From a checkpoint of a small transformer trained on Wikipedia.
Size: 13 layers, width 320, 10 heads of 32, MLP 1280 GELU, vocabulary 4096, 17.6M parameters.
Each number is 128 + 32 x the weight over its row's rms, rounded and kept within 0 to 255. Layers, rows and columns count from 0. Numbers have three digits each. The size before them is the row's rms in percent of the matrix's.

# o: layer 10 attention output (transposed), 320x320, rms 0.0419, rows 71-95, columns 160-319
# v: layer 10 attention value, 320x320, rms 0.0416, rows 72-95, columns 160-319
# q: layer 10 attention query, 320x320, rms 0.0569, rows 96-113, columns 160-319
# k: layer 10 attention key, 320x320, rms 0.0537, rows 96-113, columns 160-319
o71 105:088097142156121115172167131115117130129083149125107138105163104078164135156135125143142134148100148097112048123109168120120141133117110136096045117147073126135136183114146166105136105137125119084147074076162126123142063066134119085108137094088143147162157129117136148125150127093000128133136104103115186141144168136161141117097091082105122101112126180166156124176133148163060108127159087145160099119147149142131090116131165138170119121121143137102151096136164093160128085174139106
v72 096:158078123092136153105133108111089193141097089134108160166077095115136132184099187119132108127114108096088162109167122130104085121129164133204138148123103162114132112189157123119054185113097088128171144101155128121153055106116170071187129127083111148092098118138188180120141077149112158128136083143185177053127158051083156130155135103130104122108146137126107198110153111134069122175099145146136107033080137124121060091108181136109083108117156184088127066114125184125096174139118085
o72 095:092123138126101089163160122204173094114128131116130125082123143170104136143136095200115094121092129176146130167056123135175147117126157109099076093142140115143169151107128110134091113112181157126150094123105073173068171113124126143123217121131158172107147133131092103132095157100142127150160200144149112125093086179135122142126130110123148101105140144119147108162132142153154130085146100189082126168120090081162108139137054096169228119110096058085130142144138103161131134116122176
v73 095:080141171079145156179120130085131100113162144139125068151117137094166121093101222084132155162169070098180105119153121105185172141080178140129117092148097157111180163186177095121060170075129163086072159164135083150138087123160109151100142143179055155173106108119158175179101148112135143191142128109101177105117154107083149116172146192127163153108101114117111094128113085125151107188094141137118134137124124145113113153139111160147130103136083111094171104109134079112142178080123179
o73 101:138149141109101077168159134196152134083134146164124172072124155154103118206166086190113112155033167118115130120135134124075097158158079135137110087152138112150086167105106114134129117191147091135190085141157097177124099111093141092118109064036111155091111105140118166108155152090072129123087132140128120146071111147150086133102081107095094103095133161097144191187147125132080113092174120150154074092128130106176119135101131051154139127078159133120158139112149124180150083209175118
v74 091:171109150153142135104118114133143073121097094096199088082115129092156128086135129166134144073180121124148096145089146148111076133137160100115162079122130165170074143152117098135076068169164138132066095046160046092086115107159134174163136157125088116201170165154124134046139044174110081120130139139093139117103094171139116211206149146124132091115138157164199146091131153129139121143161138053129093110103050136199170128119158182082178151107132117121183199126139155105122144168155144
o74 088:117150092124146134185072124122127124162146137176077132133139152160134175121127100086154143123134087156142203164173105109100138128151089148179160150102170113093113129113106166144162213100171152106167158142144132070186168121146169083138124125130099131074094143107142119146110137096025100050147084098114109115137088105122097150118173130103113150138099093090027090156145096122151149090132123136124107128109191157076091106084108124161117110108115123137089091115115086210117084094131131
v75 092:123140156089144129100171205097147125102115115127160116172110138105157129092087177192120149167083107110195158129096125077114148132105150114087120170169126099145156105080145072157116146125159125131071103182065174104097142157099132116125105137163082127082145048118165098122140111126127112179133127193122132183139144142110099098127143155133106088126147149142091087131109116167114098150090086180146112135154140148151156220101154075120090097100146193117112110120156102086170177099155094
o75 090:129172070106112124187106081113134101166092113105126120123152125174108134173147125121115108129172124106120082114114133117158117134108080152128106100159088178092094109173096137164174093114056126133163144129175126064128126105132128125112192156103111171147111176143146153115087147136255137133128172094096165133115122149122181078116106130153125129122125102142149130119161188088100153081088178105122119106162134116125123079200151112176127109174121096153201156137113166112119114152100095
v76 097:081135078097151093210109129068129138107130150178127093097124090131192139142138124124166172175136124151105100159077132114123136121083122124101086132183114144135098176107173101138133101098117102154130128077109033165128156136129161126061132172112084125217114159128163160138094171138141113136102084063132099120061180113133108122177095135086132136106103105122145108129148123123122134134090122092135116157138096114105165128089148125157140100127065136151201107135151150108121135155201128
o76 101:121121190112158147124170178108140149094121121089098185144178149145116189133151082143082049128131109053132126073168151125137174154157088149150122113102073118115107141135116166118124142174088099143111120169171113090110089124131151113131089101109142165107090104142080145112155095114151121191173084136115182151151156166142152182146088182113112089095133133152125173160088133172108114157183142107150108110179130205178129149118162137155140166117170176101103085096100101151111118123043142
v77 092:094151138076145132137196198107091101098115178125120166099129118098112146103124137088106147135166054154104075095133109034196138141112127084138094143159158141151122136093105119108128124125138108169115126138138110038176136135044137096074129148149119148130166076138095165135087061161112197145180147184144129086114116139150091153113135095116097154123105114101157153112133110145180102153118136145113101149133092102109099102112174160104093117159163161098098144099159129146156149088200115
o77 092:133118132108130113147082148104147139128141094171115085140109199155177107157149100162129093144099141134146115156180124144110147141170100163101088103118111149112096094145095178158108143159128114080172144158171112186106129117138116155138164141107086156198082196093145122077196166064254080098098129119090131148152121128104160060135118130120121112135143140129155136166159145142104119130147136139085060124097178098161092186152078073152143106141113131101173074146101097075100168134111128
v78 097:071126149166102193092125093117114076137110085152241131148160130145152106107165106183131089176100118150180198132119139151104132173119170103130113057083099120146149121163184142113121063176153123126222085123092077121128116141117131117150113153134057097141122107107118146144088139141119157188089135139121124176216130157181152122098124126145089115061101156125123127061119153113127163150119139093122106152097120136177135148188115139135076134144118171146153141110138147125155140162099188
o78 097:182130073133149123149125132126094145103136177091078143114096137095095176149081147145115189132135129078111110137118093134157136120109121132121155120136161102071131124128132115175174153084144111150118150138111163106148127111119170127111233124134146184081111124181135096156105135144200119083178142124182123078098040091093127072138086137181184134177150096111106111115143098138114159104127144148080177106190154096134095075151107188145128151126117181075123093092123094091080109146117077
v79 102:097143089121168234132144193166120137047145106169128190130105151134148155109174169126159124099092124157149106163130101075122106119089122134127131155153120122103126162130092153140165093115158126175138127137171112089145155102077137163130116126129182157136131154068107117136120070154127186144159098119137115050122105178146092143129179084151179114151144176124116162129100146177108085120135161131136133133072170074101124150092153138109098085117204137120136138122156168129075142167116066
o79 104:172098155076080070141085066093115076157122146095123131181128147097163091115142116182094126126083147113112131064145148181121148099150141121144106091108163163142169064110125139119147174123116111065179144088108113130134102123131179081125113144157147123089074112136148102111137127135202143089105182167163137123168113168093169156122088116057108159149116086139112121137162103143177188138128122189115116082123067120175133163141125111135142128085097123105076096176110092103091155140107150
v80 097:161164085130143084152123117091072148159124137132140160158141128109117101129153150153122153085125093178170114086119110122179070140116134128125138124190115122090150171083074200107196140128109101079195105153101147082122147096089126148150123071128147110144169207101117124123108055097149204127140160130082123065155125181110118070115136134167055145165074091069116144158110120197093137162090193129130090176082147152088103132145181137129105144095091139114143166117140092118117217175139109
o80 102:135052124090110120133116171134141149108141138170127103085079195193188154100174149113078124174148167124168127130154112154120117105151103106147162100104188125162104135159157076142113154097160112088139158122150130176113074111118124090174157137124141159155095088157132119144157177109174102107129146177130065163124128107124163153151104127062148119077168099110137132138153138081226120119151093108116106153092078067156131134109053083173185120156212142078160141062148159115093098104148101
v81 094:101079091135170109105157131102112050148134134104141127138114116141075112123157058148131118198151150138084109165136143129129133135108132191096137071133127110129138160099187196127155121117083159103135162197142161144148108113190192131176137073234204109103097108145127116131077189102166121088139119160187187185181138134064121123179088137111107154180078123138103119104118139116176130123186152145134143148156131099128129063164144119183136112128140088168129117161136105172117146198133138
o81 093:148178104093086160109096106161078134118118109101144152101094127061163124120101194126134129097144133110151119113138122119109129115115142188091105142118124135138090168123118106086179128144143173148166123119156132139103137120084105152091167081060073124114141136178097118101147160179000143149100121101145160135126143105142065097101144149162152150103147190090163128117101085142123183131111105123140137119133175138128162097130112180063078104154118175148106113184107162098132083101129131
v82 099:103170067098096169043176132158126108137195096102173118129114189150145099128114158099132140126125173183110167118143160100143159080122099139077104133141118129110116101121132137140152132122116104129099124194167155168183235199121098152136108107159141138164112084113137108094090236122139156125144137161130060176126126145090160117077125119107152147193143111124089130124109167155133095146096134109131148173110150063138092145155106086148127115118105125154039120167133094147136153117120150
o82 099:166077124144154085125105138078113161121073138127147135123129147091108075148077118095119079135097129102179117158159142127128143121107122126075091145150112158118160160130135156147174123134107137164139123133124122096127026135140126124042145110105087062164178110071067130091174086123184079118100063162106154145124172057166101062098123128162094179145096166142150131127164104092133167103089144124129105069120148138111171118146130178119144154128139195109176108112132181096136095121159122
v83 097:174137117204094138086112157158123182071070154102094101104145085130173123108103193079102111128116083165083185139132154134135162136192187143118142092095158128114112142142157128126031180152125129144120130126153115123080131100107093165148108163088110147116119132166164138120176063180112106100138083147163102213112142100158195116142158114113082115118085147141160121108126123106174156060120124085140118169112074148161133185098081122125168126113119163129146112118084145109155217134092119
o83 100:125102127091143140167167135134138118162184122157153126091148163119089165195116103142130095110091129093194168165188136100174144093155063082153131139151094102121143121095103159159147116087134076116100110154091091133103131158171169052137193162128129110147099120058117155152067129085133107144126111152100119099064091131123084164115121204150160103138132139110083100150171151136152097190130133159082074112147163140151145170160140174121058195193124118170082179074143097136132068136114169
v84 097:142161121140150207131132151093073131128136183133045106143117112198138128080118103163127130147131090092166052111133097140128171127109165124109123130125149076124170153180010136123121175096125113095254107165114178062116128160083118107126140088150066132097082196116128102116118150132137144146102156093130148037099119130112114111109130101171187101086167131117105120050105118180140093090141122131128084099109103085115132117093072162111103161175104137160157156108141117162128161092180162
o84 096:104148081108094065166142107127142116095124067122129085136125158112124115182106146130074157095105163108152124118081111156128070127161103161145098126165105164131102062134162113135133089118113091112123128070149129171137117108153145097142165100098175226139126067116169129114161147138230092117143140131131164144124111141125162106128105103099073103099124120145125148133145148114174140114086138159163157138193145144141137165152158018136202093120135059049129113113172071033143178166123100
v85 105:060152082107154208125145116097185137134124120133136097142194136132179143105129128081105122095138094147099060166151124092154134206114147123114131114132203137151134139143161116135115171096158111161096123162106159197194114089121145138082101105104082168125110103125130171169121118081107095135138110109104121216153125090120134152130111145138108104132091140097177140088116115154133102190094138141109086113111115083108110154133131125100092125132100143120087121166129081157180154111124153
o85 104:155128174125128052159133182171162125109104130126154142113119156117122091158115092190161119100103170109101149110095133142110110161134110143139111123126074116140134081118085167133108139159098207146158068124106140162093131138120103130129085169119145157104135161110101105073116145112235147152143122143123170099110147148099127050142053105139100097092153137146136142182164118089069114104202084141161126099165120124142138124119149108110193090176139107139204124104152172141130148152163137
v86 098:097128182145118070133145089089104118103115151071070117105116131114118125102120066105130119089094153077060149157194121112144112182129156151117171128123171099136198119143161137125121120182134158100143153091105154059157087153087136123106144126104178131070181116172123104135115147114163165165134151079181157144198123141148097109146187125121121196077107139109092138160112113113142166085159075086148143142133167191156104085089149171135109130124226124183167147121158105148140137133220134
o86 096:130148072140127174118133150122135117140117085165152094159116144101100126151109160136147210169141066108127084071072134093151151118141158140120079147104090135081059158086118089079154105057163107171070099173111132128136188119135108172090147158119126118191119137101082155147135139152010052142121130136124168131096134102135129115124129159128150141145139134149143137092104120107114091174134154179140161132177151090120123127172122131156088075172101079141119105183090143107153119138092103
v87 090:107142094106115080182140152117104089125131145131177152099096161108110079175127159157132111155107167159061144154172171114149159114140119156136081107118066176138122101120075101115082124154130141140055169157147079181149080091074145102076155139141137114194101115111145194062128176136130100146115144125152131103048147181152179182126081130156133152142126149126117118111144143143152133156130078099122177098124134101142100128100083115153109133100133055120096105120151125143182098145164143
o87 097:128117175149159182081065109122138154141128142117091124127164101099090141105120105077134106170129118087077094177081121107079154154094140139078162132174105080114130197100145198117136140152129166192177135158116109073161161174083154149110110107139101124060127120156087144156133090114105144200138071124049138141158117160149090136103194144099113128163098110179113134161130087119102143088130174141106118106141208183116158132140158208096075157088056203157105074155079137126080134110096156
v88 096:153065128196123064100143089154204102098115139091139194139116186143151158165155138219144142119101141131127115130141158104076072095132140074081197097129114096124117110102119175131179095195103178181139095130095138182125101110118142156178145103152143116109147174117109115064121123081110084110141124135114106112101170188149140136123178060134116110168143129142159141114161103119094136152128151135117085136144169112186081108100115117161085133074141098090130175121138110145169101196140094
o88 096:122124103119116188119086089114102140180099096113135092098123057103084103075071150095160139107166128140085136205093111138132161140099130116137104171107162095138197155148133096138146153069187197109139150136147131097145212118108129132107039118175091113114137107115109131171123106170172151142123141139096120102144111085107120110135068096096130163131095103127095085122095158098171185119156109108140161101122140143086147110161185214041150141133093197159097097102152119156062154075101118
v89 095:149099159127151075134043102160185105122107082150107159144118102106138145161158117092157090148123145141116097102118158098176111135166112093120171087140156112133040070163138162140145073145141137126163178160141114117148088116102104138111125173087137105134157138125033064067119181125106091093089115125145191138082114101168106172114157039127114119099117169125155166139142134126202111169148156111146145121142123123153142100130097102124162097100095083094092139161123193139140094135054099
o89 102:140157166122109195054161128167114160169117119141165141127132079072117107076120111168177120096113119110048120145122171137080166149088132173134095175117137104125202151097145149083105196128138162118132133113089091128138153103108128120169108137170065124069098150137128139177170057130070118137179084095092101105171163166144099183149111136120122133123121131166107078121121090130086122076164082103070095099131188187109114106128116255131076190141073182148076084109123106150107152113153154
v90 092:144149118151116098093104111081095152135138133121147186087176121091145116080088136141125109098152111168158126142027137155119128118105102127110114099130214046115090174151150111118165099103171125059127160151178083060138182122145162135109099114104121142195112162124101040169105070145160123129103133169104174120083118114145147121098102132133124154143100167133102078091130154133078113117113165075157121133132158190163169087118121125182147120078136130165125079116167111125129164177156135
o90 097:169084044129115162167140192120174101140102087149122117139030176125137168105149139108123128068099157123170104066174144128156100161130171186166165139168154222131110145121110159129137125146090090163146090104107119090143068138171096140117204111104125116094142114106164128107157184109024145137163094115137112122139106078105112126144151150121135147120146136091155148120120090047144116121096109135137142125128079087107097147152118063164174140148177095082189184067171122120136146108137114
v91 095:098094159125081102085133125121145162168149126127113246115110081102112132090122072139126143080089094143122111124139093105143145177111064106168166089153173110174127181165102121125168136086130174090126156094137108097137134110118165121107149090096130145082145116124083111130146085087176169142104161046159143062135101101097068153116166090184123149127135141114152088111127130109116103197107174143153135134117155144156107147145120162138128142106178103153100136114171160124132109111134180
o91 101:192161137133135136170143143101116065086105127183097088158116162163203138091144131120132136122119186138122083070114126170116085126121185183127132140146149152097108114117137114083110093134164079120138085132066134154124108108120065154158203179141156119159131156069186113139171188106062104138208137147129126154160158155150173086116098143044132161105147164086133159122151094114125100072187074138107155116077057089063108121164099054130199088163136089073168087125135097102109155116151069
v92 098:104137149165194162121186116120112080099106096134140119119127159117095109053078114157131133154099154170155138086049165091110169162122109139080139102146141113147171086172136139141150084153129201136125109100088084137163107156181168132090112109139126096125138084095154121079075098133142107184120117183099109143210162219175123091133140116145115160102120125113083162051119184123196143157087122109146142140153171163154117109163143105141106165091142147191157149092146168122155144180201185
o92 104:156129076134109198147071138072139122133091132078146148123100097124129130151114123137150126121160086084069123133135100115141156089117106158108152127112131139080068139126103136147186129162110094186106144120114136054157227132092146130075159141137097186126123128179103144127151151155247138125146100133106174118124081082088126077103114153169139137196160110186160067141083084116074148117094181139088143085164159142107145135145140179147119125134093133136105114184099117134065113140097100
v93 101:126108111132112107160116111150157130172123096166213127099105118147227132186133111127126083138115120110156153119108128131154116164122132092073143109120096148106101112174161077124144178151158139179127190108087143150117139106175131136140146160148089138107128081087119162143142115088117040098114084156108152182101150105109112255175147123074124127154157151157133188095151099139157103100135098196145138129124161126114120079133132087078127121076059094124068154167142095119158140136093107
o93 098:109117132152141119117178134149123120143122143091133124116135075095049124097127155108215114079109088159074107158143119120128170134148100131151109171107117103186149118118094153135117114086078178120111078127150103108132123112096120174138076087100096146160174154132109120116116104204066129176118136117109136117144109126176114064128130104186098135146120109144152048106128201071040103147189119061105119085170141143111102124122170178127146154124124106154132095134123170156155149125153139
v94 099:130147169129103174123178163159192145067165148122121128070188219101178113136147128139109134148081129118121145129066146108160072129154135094142141122147136078065133099115122163134151168172125138135130110154143148179166078147079110111103102115126120082116176105101109144141163090109120123107129110092110054080136158130154099071112083110142137140140074152110123178112081176119148117166136149120122121178103115141133162129146157131131103142160101112158127158102157179095131119125139146
o94 100:133147110144127084170107142067086108136130174154139139160091154154147135108100145132134131108157121150168143167153107117099168115119155119105153134099140141211150065181084101169126114097139100154125143059084150147147156094102145201140184162122114137179143126058175143107159138114255179123102178191099068136129113103099163082107149094144170137155136118136141125084161117121091127129096127135091141125093110062124117149095114132120157114092131136109133127092119142117099166131159101
v95 100:101136163141107069115140205099140096112179179059109130146136148133116087125121186101137156130157152205106140058132170147076133147148108164135137093096155124119117091092074134141136110089126169142112117137118082199148160144173062163119158111124175145140145120122182161147173208098139130174122134160055144062145147114078175093095078145135093140136095059101119114179169112100159114193114136134131126076146066129147093188151145091169149138082103115149149141089123119134114112165152169
o95 100:164128120103139143147119106103121169118052074157155177122055147162151097119140090079119120141140161103146142181142121109126147128080081115141141157178160139146133228128144172135157139158143131109087118146090156112122157133125162114092000146113118100134115100123060134106106108108161129145086077134127091174135193086153095113109125118127148206132164183093105123158062194160106143098145122111204104214092155111105177089118122141114172112165115194110139143092151109166166169120149133
q96 091:099125152157154164134119133083156134159195151175135108078135152124140142131151072163114142179091094153154111148142159107172161145115149108123129143105116096146097169096145152151148147062044168112101113146169096133094150163139148132170113127138079142076100182129192159125107135133168122177100141139125082090114068123134148148138173076114098110166097147147151129063112055112068091168120166143144095191116099068109100092071131125122122117171117097208117088154148114148125134107100102
k96 088:118148192152152141088155081122149148124155139137133094123084124076153121197187125114111122155130083150126135159169153106126152118135109161140150090117090153083120119102098118212116117129141169138097134142095063094129076115119123122183175110107101132187125171092148166090106133128011138211109132139116069124113154077118138123128107126114114134136141184162126110122154134149114143113142150084053113147127085108117130070051091178139122170089123105140119107072112148140150170097125137
q97 093:172152060076192082099190131147060068105124202111130126106105136128084142138134137156079147155155182113094149135134146131182097092153167117113068137103095145082150142168148161107128086115108133089115085095142143149109157132165159098100102153126156128107153084139124105125105142124148154124104112114134145147135093136130172121112113092106109093072094110162116108151137129153145204124090140121139175117132111133145138168149153105107053107188192180110185198124088078066106197139161076
k97 097:147197051117097181102113151149106100128134132152144186067115117154085151083106100121124119147141175148131130182134155147081110070121176136127158123122114141195183103129109125169125125144135120126119106129111138190154183121162063134111144111171110131127209108153165145084122134122142111115145131092119163119123099149086130100148175065164136118126088073107153128068152108095181153129141102145063175094172179138146163115166224087140114101156124127155165089101154095163080102127174061
q98 100:158111139146184139089154129172132142108061177133154143146157148170106148141118123142114114120144126144152054096134123091081117108073143139110155153116106141145110068125113110102092138108124129111194096067140091166097140149117099162151135097156153060155119163084147140128114123116125161106134112123120115147147213160148113139145168024095140156177100160201064175138156137072085127080076136091143148137091148094123112152130087099117147050166145205076140160123086179132169140095148096
k98 092:178075155146132189137155126158158128095138170186110184051120140171114163090117183157142105119074137135088058108160149119151132092100109127108104134114161163166122138121099155048102153120089150140097110099153112134119139150124127137149051140124115135118145108115069164098158128177252103097089136111166113151124119135102158071154166088085093163166130107159113182121137140140140099118099125125255152154091139112164063125100091138119125112135094117099084165106152147143156141105144093
q99 094:147067096193117126116162125160161126125056186122144146139117156146118089091159146122118152108133085110091100128079085170124085141102176187162086144093139151093080078097189110110052133142156138113130122089114159202116119095097078137146165090132152063127070168127132092150124122094105125088126154151197169159120178134137096170142172052145102135175131130106136191176170097157069108173144081106093157129084116096155121136085117116084182051123130196151098156198112128105176141142136144
k99 093:160111135149109142124132176106119136065093146135160162159147128116087109148090149136151109129095106177103106125144148186122086127086117126126087150101151145148154147105132124063084133114150138141096138078145159148119154093159075112069108133151172108103138105131116164127173117133206098043138108147150142157133144112122133096143106091126122098168123108115143129124191139150097111162110147136217140168071113165170114128099098068109183111140082131096082164139154169135125167133209114
q100 091:120098123147153157098130100149147101117118062127113122088186113152163122139131114105108183133118078156163098075136163064050120150109116102113183146148125152133115126112093147154095122115100097126124052158103097156132147141096073144159127117111104133149124140128075143113110131142137115125195125136132093106132154126143066102112104087088083111104175163096128155135100160120135089103154109151141111152143124141073075118155091154155112162128086165047154075134124151255192088069205148
k100 092:103099136166156171170147120160162157090158094148126052112147110139123147114096144133129126129136111160162121100132126111128150137147151126107084152131165134098109134132148158156074137077112117105110092121127031117122093135127121138194109105125127160148070166128107084132147118138104118113117146144157127143076139080155105116123095085111105123140178113139174140130068207139058101078157103140112116143122070130104071075122057144125097171118082148097141141131111146154221121111114168
q101 095:114102141170106183149209130118144114109110080181079125133142155128178109052110138070145123164147132134149119045111189150159104137148183156139116107183105111102139126106140165127093115154099087125108025106108130162158160145091146111095150158124072141117077127120139112107119104166110089135176123091155133187087146086138205095134107137104058116100143164132153138053092163120168125143159114136146153164148072107138117106156161111103123131155119097130108111147176108136090110118155177
k101 094:127136098136134146163134140145108120109126082188191094160150121145143118148087125093123134166143128073153115090162161127169158130174114138088168153087096104181139188166117122172072087095126098140052151124057148122169117106153170112100154094113152115145159180111135081129063089087087147175141111138141169134121074094150131094148103095097107125046116110144150119046086163053122101109163187124048162102152102133125109101151195103112123138135161149142143108097132130175136106126134117
q102 092:153059182158153141120137131101172073102079165126094079110116173096166121085153087127157185157144108116149105124137197157143109109158195153161159111107072120099164126090086140110083092103145127139108098105160079139162209150145092181046100151162119124143074177094140176150098131157106052126133085121144132143130190128129139141144163097112168121112144167118119132070124107106060108158110119150158132149138142129160100149148098120157202064126088085239119120109127158120113149091086138
k102 101:162082035097138167088171142135143101109109146165158173088142144185144133199140106150127124111086178107114120134205181128125096111095122097089145168094133108178181134135121108132079146122130132118120114118000162143155181117105078156133151083128082121137180123151152211106119144085121171124136046123132132136134141099072114107115153109135107171128124133114100113100134119069138085107150106187090136148060125134131113098158134223182153127118125112163123124103142144195119138120151084
q103 088:102051103104184122150155112094177095125108116093123066057108148109133082140134149180145126147180068129131156134118178143155152115154193148144152136126089125104136121123152126131178104112134152162073160177114076123157170161124199120078134122100116153162062147133108140141150108182101080120121077152144096144064079117136121107155136173133127089091093112123152115144110110173105173192156132152114105177144083135154137116124131153141141118144099102206136109145173141106108114077126105
k103 085:075166074091116111109139141121145116136160117052129129136110123105138142131172175098113113154164139140099143140157159160076110117121141113120153119118085116099128110102125130197071108122161090101115118176105155118155154145163092082070165115124154140129114210150182151152106161103050154129137067156124130113114129113137044156113096133117137128139124128109111163151075143128137128098147163117016114136129131116085120062171100145170150096125123161165158087100157145113092106093133160
q104 081:127138162139111128162092150128139162144155181062181106162121085115081120131145085125147086121122136136068169203110056142183147126131137095116116099084111087158136128137125099123118162188204105128134130132155150131161075160150134158139142130145130097113141141108157087138143147118084119134030108134099155132122152182103144120118122132142120121122140099161138163133203104092076157124122172075122155146110162122203163111114139119050151095167139143175146189143128136030107169161098087
k104 083:118124105132124098130116116138104101127147165099135145135122130080143117091167085094135124095121169115101108145144115119144100160103175113124062146098127135143135124077126108056158123178138177148127149127183161125127135154094137124117091164128128112121170124174090099112133124116187082077128132091139142085180083156123129147116148147127132182133110145096144112142191078160148137157100131175206136111095207103118175158117144149093142109105113085156091141178146090121122088115111090
q105 090:134140131115103119129156132129108115110202098165143081107122123146133105144183139081092153155062125125121117152107125088110127148131104118156119091133225114121151126094071113095101161109186121142140150130139150172120109125153123077164147051176121120116146114107098109147093136036116141182157160107124156096179164142179105173096171155146100169087174134169100133151129121120164094075132089166151168103176199121110175130055121099092096077165115168138095134109086093186106160129136141
k105 091:118139123094109133156113156172117141088163133203143144130110124120135092073099094136136133144111121146154110183083151114147063182146148121136090136117162152123087128114155139049144128155129158145177082059171115113126098125075140128121128113150143112149081050074100118123118084129154086149177174107141118090086196126096151109154202138114136132143154107154086143111183090077094151148140139162184134110167228129137147135039127144078141072143055100104192179210150188165187137107111170
q106 097:210180131110113111132080170125139166107144144096138122159114076215129138158140141127123055083072141126133113131209079095136190098085084147170091132122191140174069109151123086121173140113114124052168181063119118091147132124130186158153115104164176146089129123119119144138138129110144198147055170158097135107128137144127128168137151071164146151136085128193103109187171126108161117130097113067123124130106142116153172080124128106147110094114211155135100158122070121122118138182093040
k106 099:146165167157086089141106076123151090146096145134075118096081127116130125066131164118152111084125134152105148132135130109099109121105095112149126103138137187115111115109091151074161127199124186106121136119182130098136150195108157135149069161106151171120103130101047179122104124143182132140124120127111094161120191207136155097117145162103151095126117126152093111156172153113216144116101154085233113123137167141141151155076084139142132130112157102107123134130145194155129184118174138
q107 094:154130139124141121115120077110098111092116126129109154104109173111146120106127100082097208145121129098141125153148213167121074103138186111124098143130099159120156126128143187122104080102054099117111159117151136137105173121097122142109110139081125136100169102176146141106137126117189135119095128134139114175165149142112115122185073043088161122188111133066135124136111127131130124161141118126180184147125094082138123125061103143196120129069135138154111122092100063154142107187105107
k107 094:140107102128143123144149114118115149095134135131128125146136133156120135157133084147126106134166119117161209141154150151089123132163141102111124111145115134142165171145108138192102127091103096134165165124060104131141152140138113186137165096134100146116151114113197140049135128119045161157114147152122114137151138100131132139113078077132113079149129134139133112130089155108136156132119132121072132144170091137142150132106188137158116188106129146152093122066102112135096155146136097
q108 097:103116115175131133124164093109109111162124115208143168085107144136131146097148138059126128115180146143093079105102116117076184171103112163139126106136203173147083110107138146159108146067096199105143114147116177175089120114099168100118163075113063124126062147111089142067153151092129146116156121119101135133136127117111122128113112037104096141143116139159156176127099132164134112136165089171153101151146124080117164159071109100099075102111136157095132153092102098170110109116146114
k108 098:133077133161096132164147106138134112130122157199181093112086159089117160072129137089114116152133116107157125119115147177062087156123116152145088127082174159138062141104113146085084124137123154154110120141136113069134136152132127117134155095133146079141075098066082114090143124160160101161133117147163118150111180174106150097221110076112141094100161068170104200099145108109136134164148172117201103090088122107170141103152085130093165112126129162188063194142139137149164178171136137
q109 089:167162113095117093153129153122152111115151073135128103086075144163111154160141132114111147165102071147192131114110114139146060122032173160104108119123167165115109100131103144090179119105092114118128146158173089101090161123102129115124109141134083152076112101148154171138132095120154155120184128138107144123112059087099098141198210144090127109183127161151123161164156167137155086121163115089162106118169096146137125072100124117167162124088177210091124134118151119116140051131089133
k109 092:109137107093136118229185117077125107139126109167093132074122143076079107193120099093135130157084148121162111127101119131122103106079111112125162130163164085159125150173164127137169140130120105127103168133169078067104123108166166156125085137156154148119123101141170088154147111155178136078183095166119109185132127106122136086130177134092169105145160134129155120141138149133135113116123127088153105190173076130048110121166099057149104160084083155148101118068092174106128097084155173
q110 098:140173115145091143109114149145108140152205111161138133171132121141169163141093079060156157114090071103175113049164145089086140146137120140166167125151174116189112103089113125131087133141148137110114125105168084140175122172141108150162175093195097112110125199024137133112175183112151152176155180080167128084123151162115122139127192149116064120112171161140095142089126074102146081104114097134117130173190182061084117126075144097104186102147114088116080082116096072206155129145135170
k110 103:100135153149138165114169117148165109112149133148174145208097136106156121160132115125163154113132100149154156075131152118114160151123152154114127137125110165120046136101175119100113131156147144197114105089129073066104015127069135159160107095157139122151100089024052189077140144136136164182188196118126117119085133100156145121109144120102102127100131195217117136073134134099104133111118161136143122147123159137141141099054077202113176116165159112085089105130153204187193152124125156
q111 091:138154106156092113145132122143108165148123184208175207128114134156141127120135115108090085106125126175091146154146105109122152131085062179138122177094173143139057097091106120159145149092077175153155193114131167133113099069114139065186127070146122092131111142135121109122113115079194159090134135154118127116156140124140103156106159087182141163161085108167120142186144056107120069160108088123107160126134163129110138132040156100101094135075148110133115146115119185137143165136151138
k111 093:091118163114103144121098097109118141170121154158151110107075139066127116129129160139156117111147050160093179162088110095141134106112069153126149117158112181067137064125094125121135158162132146135128133107159098126075140138134130128113096098110117153160150108057132161110107126156125115121149141151116076102126215166126156104109119120100111062199138113157113153165214088112122120190084148101182114155165120143167107104014099149105145152121109120091101184075117157140104209114125124
q112 092:118164104080128163171119081117115152138161117086157153155082125084153158158078117169082121134164160110130126085172115098120092144141106111082136116114193181153149097137122190159154082117096132126092165117121123043150129153131207084127099144117140161141139118162188125111209131164153201157140119120117114129129072126070130086101086147112106094134115101107099091055103106175176180132063141184150099132102166094067086138123124163167083176088131106099172090131147100232175146156142132
k112 094:131130183158128143179139104153177098173148131101157123169111095158147188098148105118110161148157101084155148095139082123136095141132145122129115074108095144117094090081145146230117120135137105140159117125110111116142112145123153117149193092137105092102104163104148142115154129134046159139148154093070148137093085139130135141143160135124082106091110158150135146109100125152146180142130145129000139136164163114127131103138119105099125100172152168100096085154135112144179167124074158
q113 094:112111132130211127124142164085109113084110160161135093098109163128151157145132137164115114088181087147142149153165142138110120112085127161145166088199156144194201141125078160169178142110128150111149096160106160145101153103123138106162121118098049104089085173143168162116133163084126101125135063172062108098159108140142100153124201121072119088129093106153168111121099118150148103145098077150177140108150103150132123131131088086151078160054108149141138143084098140134111131122208189
k113 097:094123057087126114136110103124095081121128146153135109094043107122124161136120139134123125106099127156159137151142151139070036084091175138148142164155106140090144142176112107154128081141158117091143139160130108109123121169127104193204115128174129115102115201107203158113129135116117124124136107142120109114153191185138122119130197142125130154207146111140082153173143071091158065122128140108155175138083178082126081058159057136134184118094076136150079140159145102180147169169115183